Weights of a small transformer language model: untied embeddings, gated attention.
Each number is 128 + 32 x the weight over its row's rms, rounded and kept within 0 to 255. Layers, rows and columns count from 0. Numbers have three digits each. The size before them is the row's rms in percent of the matrix's.

# layer 4 attention output (transposed), 256x256, rms 0.135, rows 81-127, columns 128-191
096:132126157105084082095136189100161103108129097167160140135157141063103156163134177114130136103146126141054153103122215112061103148103072153087111084165152157171094109166121162105136114130111160
088:161101133177090163194198146121140110136118124126098161093110082142081114093105118133143155142124178157164090123160127109104106145151152117125064141146115196068105128168118063100128166104091135
093:126145075094091123110187115094155145063117169111142169175125109096177116141124100115128118075175062142153123090181178172144132159141150167079159115199109097123155091133152148059109161123080184
098:082111125111122176138167115157135136111120185165086093071076150120143104140150084119134134127098093144137122142041132121131138100162072118168130130124140181126095172144101110120144104129120155
099:078164108145112118138117110110062114156101128139088163159101106152117147118160114116190123145124170102081166135083178082107133163114119151193094171137136164193126154092147143144167107141163141
096:127080117106141084098116096117175143198175107170154125095126113155131135079129114175117173102144160097133113158126135069149112144131143116151162126121095142085146079172149123123093152109178111
097:132170131104124145116075101232154085164109113120168122158135143155143138153114177156065100173075151153142111127140163135078109160131159181067124102168131120118047098146127123172085136158138090
093:157127107122125080159175134131186132085119119122132139149143147127107145102098137140152143101077073174112125082154099144105164080115145108145125123129145085160132122123132080175171153091082139
092:146095092172156116131071099097086120115125110089130139079148167108131117104161044167113151109165137113144075036111127081105063111176122100091132099098115147121156138109168102117108101111178096
099:137117151080116134197108096139132174090165132131125107152177150130117146124102151104187111157144172125129121136155165095070202104168138159129068151111170124089174118116160179143154145132164151
104:125131134168116184040130135083129167145135106140212146155167157032104135139165193081092163129144166127121184140115126076122125148059146157111125150114096108182115164147104175117159075140104085
094:164109148082116132107115156108103134108164101113139138195145113164133118130108144055143139199098086124116107094175132142143081122156143094077157146148117144100101111150089095096174063130120054
097:148144138127157105150096137132156139071144059162115112159082113190115147143146153113149142094115119109189129147097145106154141105101056183103116088122143138125142143133094119095112071131147124
092:134115128143072156130158124162074143132109075172165201084111126091124202121085141144151128160145133137155164131149133161168107115179089133129117084084138131086149147016114186098171168187170172
099:110154107079102126096096136118149156207165026143060093181088079207109102101129106107191141158142165115080111084084171145173158105156135138143118091149122139168094127099093080148171114105128114
102:106138112179097106069089119129169146099206141158068147114131116151129123210181115175142136148100127180112089108080082099126132153136193174160120071199083146124139068105148126148194121174116090
099:158123090123152127138127116136143144125159092085111166139144139216036141096102166118126155160156114157110080164092089102095155173146170113099110094181065108142047122117102136071088036130182127
094:112044104121102196149092141139144085075146132064125064101116134166097069201091179141112155118141120091150136161158112131081171057098167081121115164109147133153151151139098154106099124118098114
092:065133156144126113118095086152097157178096174079117088142128089083130123095086125167137120107090082090091187158104142103068101103149150106152144098124130112140144134155134070136155111115086147
103:052091111116109145097089107150081152102149117117171117161097096069100167155107120101193098165138128113181080123068086117170108106101196156120093132114187158087164089183163212195132077103105084
098:138086137187119117157173086126149092135116115081179106129114140128155193108156142143066139169164120140110118105160146127099106136147093142139079135122177104091125104153120154128163135162164105
097:091101154149147144114087110133100177146130078170123167116066106055139113182087133190168125117145089117164191099125099117099134168099097105218067126132076100135105149095142136101117100168138091
098:081120155128159127154137107093105140136150167197192093142167123176169067025097160161135121144131082206134128121161072144104095127126148116150122097164165153139150140171162137104115138170134111
090:080154145168120133124073175173187135143081146125145112112161123124128164080132125105091149145170143152152079132130167116106149060134108116193109138109137135128149114177122159173096088082163127
092:167123123125101167158134065128135093089173086194136135177139116133127121148167176130099098146080093143160163106163137186112129140123121118078145170147149140160122104094092156095092132084180157
096:126095231134139106130152165088095118157162074173145178124123118109101160148096164139148074096149155158134115105125091126183192137161109146152184159161103134067100121138145091147107136106152146
091:109099151133152150157134106115143059105192096164105143168103148047156148171107139148131125147135111141126095124092112095122143158168117126175160147117136131144070161186142102156160138127126175
096:121092144074167176073130135146140078096124148125153109083139128115151110135138091111157145145114165151116106096140123126115098081129115136092211194126131055144180068176160083131134122096095155
103:090100134201075088108079146068194101135131170139193110124146106117162069172170155077140088094143084107147077159160151016055137093120161087142121122137111146128122125114143098104133134123153133
099:100239183107137117145185114118086101153141176130117102083112109126157131130138108074145122159126148106113125128190100112109151133084147094137121142147112100177117159129124116165111168124134157
085:110138171091062158108106125176165104096140120123120076141132107145140093121138176110098121131075122149113123157158100152183087129149069140138110096110099145122135139098137116099141132135135133
102:058124179163143125135112094111092162099117176140153138144138146115146164147136112143115086089151162081141171160158139123120167110074087131069187114155115144183078086121125213169176136164174108
093:093113131048159110188085139127144067079138128154128124158145132170112148091149115116103166087068089160158087074083147148169104154195104187073114049131099109109129122057120099112187158096101083
093:101132170113163150073108161147116066145150124056136157142156126112170150108144165087135078099156075108124163145136145158125124052101114126111146108136107138132161103123091176115108113179100189
099:122148144138140067101138082140172148067192150104119128101105153125131125105160111093115140115102141097150035131154111110118085068199139113147124075100075140119167101071109076126081122102108103
096:094133104099102067187058106155149132105101130106140202126186144154117105126129104182089129120109060130098158115120174159141151126050133098124162119123186176124111064099099061102161109191119125
093:139186176090127201114124124114146102103117112135126131107119093132133152181118129173088130135160083105191123118183100075132145150186206109135097121137118152089139093170082168161164132154135098
099:120189139162159114088148182086142098202172153180102113134124145153123105067189097152138126126121065136100102126142145069193085083123166163160161148117128123175136072180144131090118061103134114
094:128086146122119126090081094161081080160135125121148117132177134078203151149172132062146145125151103113148082177129107169159122153096145149132114100152087183093192103097113133109129110114094193
097:116092181138149158144105100143075118183086123126196137134158178146104068102162070122138155142114053135145087146128108117146139095120142100102133128118128161057105108134117090182056145107109119
087:167109076138137120130092119100183124177186140173129160145124115133102104096147116178138176128142127102102171110128142105131170118191120136118106218174159121135185122171156134133119198098113166
094:123151120114140139047155120098137151142188152124152128101157136107093114077118139138099227176076123119098081144113167134081102135143110100107096094126132132187155123124164134145162111081082131
097:088166110179136080108178126130107116151084093131092126163159136114152114122134171148121129108132171145150091113136182168099143122115138093116146140144121132154098102105189092102163083202181141
102:117142089192114181087156115104086173129116152082072143109062090139120137117145170117117128119097084094170170145184083075137096181104116153117248085108099112183130077121095088145126198111113104
101:175128159128136124177177126108135136083143171180139145151182148213120079169105135122122209127113095107133125148114139100157155084072078116095135119106193167169167114106168129098150099143134152
100:094115143136126125091130133179146111139163151072143120125157123129074123128141177141130118090109145116071094161112144166155137128118134069066109135126093204058167114100104149150119124072138173
103:151140160084153148164106152147138119132127086138113092097100139127084173164162097146128144141105127112140052150120170114126174096117168048161122075141109127171194133092102184133129142111107171
# layer 4 attention value, 256x256, rms 0.112, rows 82-127, columns 128-191
093:199133127123111170163133168132169131125154108095125187132093115152093116117172163198176068178155155109128153118170147147097192067036150178122143116194141132130137132143131087084089192078131178
093:082140177143068079138118116140131137064147157114128191114125140147066133080112130112098109108117115128122169138109135130121159043150168147202080102126128114144142149062154144093083161136128144
098:155053093092156074091077101155125149115101165110120117183192143136150107132068090128121108054097133128197129118153182157106133151158091141115122190145117113176089109106070157195159115092073142
094:121190118127120158139128112093161117120075106175146051128140130162172105138125146156101162148175057107110047133103116140117175151175113135142142106080138133094106129076123134151195111163135126
094:124100098169119088146142111162114147159048108111162167116140144136163143170119149158174167161138138110125120119140182085135141079133147152178143134138128125082171077135109081093136168100107127
094:172144130116105147111165064116126095129166148116133094121119138126113134146109132146109099099121120087122118174085168090141105128159139167167097081148099208254056140113158136093092156105165111
090:130104131213106155105164169143120138094143112123122138103131101070114128082042149108148130136154123127177097159129104162150141121108131119186115141119137146105145138131122148074158161160115155
091:166102108125124100135121126082129109127082131124125153061183106135123068091145098082155167138143161126144087119144132139127098120127143151112109076138195164113123135131108103127170094138150136
095:142158179141143153195174189112135172141124090128123131190154152088142147158110148119183115178115159085147098075113173128071134114142145132111093131132153149102162095146118192163138150095139172
103:168096128207121139120143160096086177156112088149129119111139157148107127125121139159067151161129126129102092099138137110139097145165074084099186150088110077151167189128146126020075087141115122
095:141135114096158162115089122158125121145187214162111125162081148082103149091132146137149125145172149186155174133103128176106135137097176154120178118124081121103124137185129112108149127118160168
098:125100074020134147090159130091128077101102124080107110042136074125105140103158152103138102091150122095103147139129104113150127162138153141120190148178150126081094125126137166114141084175182141
093:147117149153122101151107142132080160173137120165085199152114170116142132125140101121130092177101077129153092119098129115133118182132089146129142100165073110108155145118127112116092121111145118
097:109165128088229125130177136088166147155156137129105135128073092145111143155128146157163068127146105138076097145137100160086138119147123204116133095121116189054121116121126071084119113162098140
099:151109185179109105105102112154125110090149134113128129104099178146126107113178125115064087102137099149166131137159159148147082092139155155115115119095148122143131142104108118108112092155124123
098:065132093120174151148135201117156033072122144135105107101173151098147115161127117140139134164159184189190141117113116103100128086141084162086165141101130139085074114148137154056094082150143076
095:161151109115149126127100172084154117074102169104190142165105109166109109142137170072086167120142164144181092111122154118076114077144081130162140109163127146123150153078056169099162174133134139
094:107108094145114103054077125146104158162144174089106148170132086171086127161139151191127074076111159102109126161084142160117169145195182174109137121155107175152099211134139156139156024155125150
102:164056083167077117122133125165118077168148125165114123107129081088152134131150126074148127156132179155150098166091156094089149167149129129116140133131109166135179189051093141054096152064144132
100:116141242142112152131138109133107145105141125151175148138082130140110146137067106121122063126174108087130110109153172063136159119157105122101099060183121102156163087113181120120105102130150142
097:149100138148140135113124149112119143194067083117148142108124126144125157179181143122089117206068121090093086085172150130107095192182080119068155136151097051112154120126124132145111066145159094
097:071100123134104099075139152110151169169149113131109118142161153133145172086109152132087131077053160144156135183138151115110121143108145082129132209122142162133137108130179093112091111112150090
092:120098144103142163102092102180167100109125075109144049119081049129098120134073139149133090148124185107138147120119129100127153093101113101082120153164097118151117149132114159093072122094124156
097:159119166112124130108099114134148133101148180161163106114122200129136080113136118102153134114131117146139137125075139119141097160121078169114151161135137139160103174092161123125146134133233147
094:098172136179113173181087191126119111157127121173104161141079118166137138178123092176156122129125155130147135093154083125131142158096103138107148137102160119114192153149143036118100181140111101
098:140084095129198152134110136158169131156164159120105118119153138121148074142158144121133097102107157148125149181156161142142093155120110125207112123172164120146136109128117081098136126096088186
095:132099165154104067152134051059148122090134119148125143081150135133127085207134155090150139131093072138108169161144087144163119123063127106118110110123203109105134138132139105181094158129143146
101:142126123112061144164086161151083140169126095196140143124184078172101060101128135088160118166102139124143154103115115144129117077109132105181132063195138107121097114050121118151144150140098103
098:088142133100149128123142104161141135159116099125118060129159099133143196210139142124143113147159121133144109070169102135144114116150150068160076113142182086138141117126038143162087156117154170
089:151135091155121098113086126137132074065117166138125165103081134132126082114156140121118096092060107107145089176142127193141103169118125141082118136088117147154124154083171147111096133100155166
103:079159135100105139138098137219130143198117199127142161141140171143180152156069122120092155091133069161111101171068128133144116171151159136116136176093130125172151192178072116191204170166057138
094:118103097109118101079205127087159110109147181120146131125173175135105148088157131081118114112105119152183137101110121106128164146177146127151129136072144178063108103150175078097150097164162170
097:119157146146155106086105111191139153071157144110132103092129107178150115134116143173153093112137098126148172120147105166151144108141124176122158084194124098107090085107178093117094123164162141
097:115106144124085137131144129144163141114108102133145115083147163169123102093145111119182099171144074070151191116078131117149081057175099138063127077139105187071168084145150172157132157125168136
094:143115119117118093132104159107119143100183196074189173171099129127077153160123143074147075105106143087171129126158064159113204168130147117113051091201155127088096152092138160116139108165129194
094:125071105139137152123181087146144161106143131141172057097137122120131157140141102101128104101128205129175116141165115119106099133134179141160131137154162094139153091085144128088154088123128074
092:102123100122157086070105100098173079187179077158082099115128108115170121092136168117197068109152183172175111131160161177161152124107176139155123155151164120044134123092125115088149116130138162
097:086121160095109094116078070113102135140184147114090095133128147147165186069179058128135090197103102129218130096132105124151150128083117158137080103122157105136152089177185139150107182191153176
100:119108125112074145193159114104161120133122150139130195142088159073128084103112104151125148151155153189099106122178122158100128116050164091131078103104124167165138150101104130165064167142105102
090:154159071135162139133093142091118200145148126076077134105129137119082153098163183155147170099132122062077123125116121156123141127101110140104132184102101162114138116140153104133194097155149090
098:132148179108084103118111079088116147147134091130079159125091152131157141119128115146115132173146099064112113197135183127111125097166137124180127094171143096136125104142138129134173068045152124
096:062073178177124142117106115167096137132086172139077088106107140123139118134149117135113085088158145136163180150118123155133135121142107130125048155156146160138131171138150135064139177105097090
099:142111136150104164151170146118113209091111136144114105131090073143150200150132121108225104167155102108169164093193134138088176108141131124167207103152118105187126139149131156099112161166175166
099:104133129111158167119126088100158145119109164075181176068174198104164122132101178084151135129135161152143099197119103142081141153121130113133103192161115146138157105138093148125194090141164168
099:161102117139123084103111164157206064129131173102147128131149109140121092075122138090144128101089167158085177072086100109131183102135134151167116103101115123150141147087117065139199124107065123
100:116163117176109110114083104138158166137139079182149110109111142125119054135122095147185154193127141164147188105132131089118098099085065098105108122094123121130129172129078183090121149133101086
# layer 4 attention query, 256x256, rms 0.0991, rows 128-131, columns 128-191
073:129130169090101135135099185117073149144149158154150098146142101127060177117084117124114112164145085160122123113142065166098143164064139169154153122078134092125149102121184121077085138112134093
081:117109122127146143148057139149098136165133159102127088120140128156134170145154141152104183092172169100123123165152185078084142144116114120164154174116154207073156111141154114170076115157115167
083:183125117147111086113121114101134123069143147088159108156104197123131121088205162142117034127134080091121127147160129140128105104112130093068172148105121085110141120215117140113135130148137163
092:116114137068110168116087127147156151130080101114084117131122152111126122134048097135113110136191083123182135123138080120091108111179160105137090146127073144111134120070107153126110114169124153
# layer 4 attention key, 256x256, rms 0.0921, rows 128-130, columns 128-191
084:157154062204121093142165060085071108136115114114138158143140134131172140076078133132075133198078124144142109091103099104120173056169142108140138134096150197110095079174118096084145150114091121
100:158082072065117055124175110090159184126134150165127124100068081160136146094148094143109106134123137115197084075118092151122121113169091150195107141103096098160202096126162185116180080145154155
089:130085105139104099145098067147141130100139118129069060108142146122180090083137120122118113167048091136107121091158106138148084204192127156130140105163144188124107126144173173115152173120166081